config = dict(
    n_head=3,
    qk_norm=False,
    optimizer='adam_atan2',
    lr_head=0.00975,
    warmup_steps=219,
)
Each number is 128 + 24 x the weight over its row's rms, rounded and kept within 0 to 255. Layers, rows and columns count from 0. Numbers have three digits each. The size before them is the row's rms in percent of the matrix's.

# layer 7 MLP down, 96x256, rms 0.103, rows 0-95, columns 192-223
096:114099143069118122116150161162122144157125142148115140156139124081129099097125084125123159116150
095:134116100162175139132113119118136117143115158152118143150142190159146103177138134153088145094149
092:115146068115119129121095123145136135148179083100124110069110131137141122125149147153126114081135
100:127102110116115109153116144126135114128165134125159113126145111148116134154141115162142161134089
100:142150123138145114079127100141147152132147146118115077123108144133146070119140100149115101123130
105:153156170093160144119123112133145160114105105121132092128118152111114096124105165098161124150120
097:140183133150122078162112158128128140113142131141148143130130142124146129099111151118145141131151
102:131146134147122172108133135187126114096169130121120157118103144131148122135158134143091123153132
096:132153165103124103086166150106109147128136122168093158135115107112094191155139177152127130140086
106:105152114169132152169122117148100106150119148130139121158156171114116107141106164139112167126152
093:160173126173121141136119069098105126096116124099164099101124130135127154097115092106127136126107
105:139164149145078104165153104134096104130120108119126087144116135130125094157118129127117130114156
099:111173145142169145178134124140130134161113138144117107139079153140124109153111121119126133145137
099:168159135133125120105170145153110167177141102117178095135125106162138138110126100160102138127144
142:113121123142148152120126163120141132125134129094146130096157179106121129122132135134157153114118
086:152098178151144089162133155110133142084145133115116175171124126130133139107143107084150182151111
102:176099150143133106126123120141120147107142169143132150138112113141114123120094090132140123157150
097:142174157123104129119116115098108148115145163116142113124151128129133143126110156120161118132110
103:137095116122106163111109146081126138095156125130114078152165131152131121118146129100129150148128
107:171159173174101102128129096131141134136123121083147146091140130147124120103107119148152116154129
109:125122117113115149103128127101124102113139095136121142110104133126127124148142149147111126151164
101:129139097112130126140136155151127156106119159127132071148170135101124110137129094130115118148137
108:129144100141096177176115124125124126154101138151118092125118147152129131122112111198121131126149
090:122088116092134116155123146135113133156131095099133120114151114145136113111123139092136120137138
084:102107122139080149142109131136157110116148105140108161130132108114110117122143100114102173125142
094:094174166106129113115127115108144134133119087114154127127142143132110135076119142187081106115125
106:127117144091129127106136155149121135137114078135123102093143101094123125156126102139129091139134
095:155146128076079104154156136099113123152112121167132127147166161106112107113118135101174119108120
102:101139126079135151165110125111114138122134103127148112113106095159112151130165151128144090130163
101:113100092156114117096123114095132135125083187135152128114120092143159109087100108127115122133088
092:141125096155113226182124155126136101117113154108144140133097147122130095154112145130116094123154
103:142131133110135102147119152116139149115120078120165117125121135163136138151130122124149102123162
097:141092124115143151110110093089137132145139135147135142139151132156130149136142137119087110114118
103:104131127115109132109150113177135107153122182125159142132139156116159093156131117166107132129144
095:117151141137118173125111180106115155075130144126141127168102162075126146136137104112151136141099
117:154163121177123151109139149103100108121146135105147113111134087116122183146134146148132125139129
100:110092080152181152118110120147122134130120178123093135123114171156135114124127111147146167129113
089:111100127175156099129129128150132120106138102122106155128117160123101156134167150127090102102145
101:118133120171131140104131130099135135130121157123170139155142154140132124155135073108112121114175
096:114114123098126143147159102125150159117133140131138116133116072109133112157088134155112100140103
085:095159160087171123131109087158144135093159141144117072170109101138134146110144135125116126130119
092:148154143147093180114116100106136107149104136128146133112133117125114131147132143120142126142162
107:069147145064132123121150116125132098111163114140109183175138163105113121132122118139124127147105
094:141143126117115140083139151154153112092159141092119138113123127102112155114152101162128169126129
090:154099112165101137095135136154161115166154107138107144091103165139165108150132141116154131107100
112:160138134133104112142137134130154170132121129102105119135134073097105125180106109067147116139161
107:107085086162102095125134034181138146085167099104126129110133113142119162108108125095137129127121
094:111138116132114119155123157107091130081083136122161113143114134089143107137160103175097146128149
102:170070112124168110113123164131155105127132134143126148113127165139138124130119078120131111092151
125:106172168144165102158135161139132112147080174145150106132134118133144126138139114146118139147103
090:135103103081064126120157083119142092177105118117142149154148122167106109155118097167138153154114
112:100154111099098130135174124137112104109116157112135136134164135141114131138153140111096088138097
107:147122134099172147111116156132158130159121086144108111156151133148134128147171151131099151163158
090:123108119142092087124132177085145150153139148081106132204102129119109119124143160128094114144070
100:159173113111139098185122105136119120127132145142074123107126149103110147139130114164144147135154
103:118121119101117138134124090132122164135119179119141132125140098141128135102166084125144118124156
100:102143167072107132112135125100143116116135143131104129098112114098126152147100101136122179145118
102:122123089148071172135133132123098101163110115161087154096141186151101098055101119112166184123150
102:169162154102141097132153114128126129130109124145125144122116115135137117103115069166122107131104
100:134156110106080156143096140135150127138102150131121136148171154115123118143134181160105121121116
101:147125129120141106150112139124130183135126123101163164111086129149138139141113132120135099121159
101:124111062136166157147104150114122132113085139095138180120212115165134155104130118137092097118124
098:126130140113161155137131150135121116101136116117111151147107142127125095107132072134183121163145
096:140095121143120099161116140142132150137104109145134145129166170168125143152129156167119132105124
098:117128092113131116108124139135129154071156099134143168120145130108139136141144141104107118128111
093:121146119127146150124147147108130087111106125108130101185095157163132145191141153151131152129126
106:119140100147095134100116103099121176094099138112134170121144143165156153085149160116115079126137
099:142117121139132134148104069159120153139126099147107140102160155155103130127156112115125162120095
103:101104128125113069134167162122095130131113150148136127130160146123145103114118126092103157119072
101:087133108125154160171101133108124157082146114113133137213124123136146117168138120125132154140111
104:139146079107107127099130128131155174130117128119118107118133100119139135135125119103152150129091
092:116100166106121160118134095124129152133119114116134126154091125135141164119118183149127123100111
091:183100103147118167104133150133137171132107107115128120151133135095125109135171086124188133166121
096:115169134157119177125135150155124128130138113155169145090152126141123118175164127103145117138139
094:157088137122115141099096133152122122106154129151112095125103135114114073122140138135131129153161
091:152137154119138134106133146104114114136081145123158180134112138139144131189132106114128138133120
093:123195166151143202125156115131112122114120150153157135146159100150141099142141141087116121161092
100:114120103138128147154105120143130083130101115098122094126097107126145129140144146152154107141124
103:161114115137129127129126101112096115137139177130104169118065208150110100089126106180142128096048
095:112122126102143159086149094126114109125165095129124113104075136108139176149150134136110114126112
092:116138138113157077166134113089167090086103114114137099160125157156155113159132112136129111141118
096:119126076126141135141155109108106126187076129167152143105081163135153126161138165127139161148139
088:094146123083118126148124154121171112061130143126117127158086098130119128116141118124121180135123
105:124183171122133138165125158135118144154104130111120138110139127110162129087122123155087112142141
098:187151124091154139137074126132123130119136105157101116118109186159126121106144087151104152155101
098:115153138093109141115136138140134143138139134111190145121164133128118125121122149148128145148145
111:138125130144109156118127111122134114176121113146119160101137135119132109137136149120097129135101
092:140161155117146135080149176105115147180147132115128121092090086103145109157118116118142112130137
092:143140093153115137104139143149144124125113082117133136090103125160138099108146076128169147145143
107:111154110157125151127114094127131112118117152167118096156117136140117129110123142107116135142118
100:124088102124135131095106090160129077088166161153112124104137150138114131174152137122116113133105
112:129136178102141115105114139137136134131135159123144106069153132138148105116147105136125132122117
105:094091143134143093181170134122142155128121134143132146123143118122151106171170067124147109137124
098:076113113136139121148133187132130128119121114112169157157125154125128134119115127116104149100074
105:146131146156109120100117116060118103068136105161146136146106112094103144160122150129130167132135
095:150132153157157119148104105126128111143104153117113119132086148118128116134124110096118106127100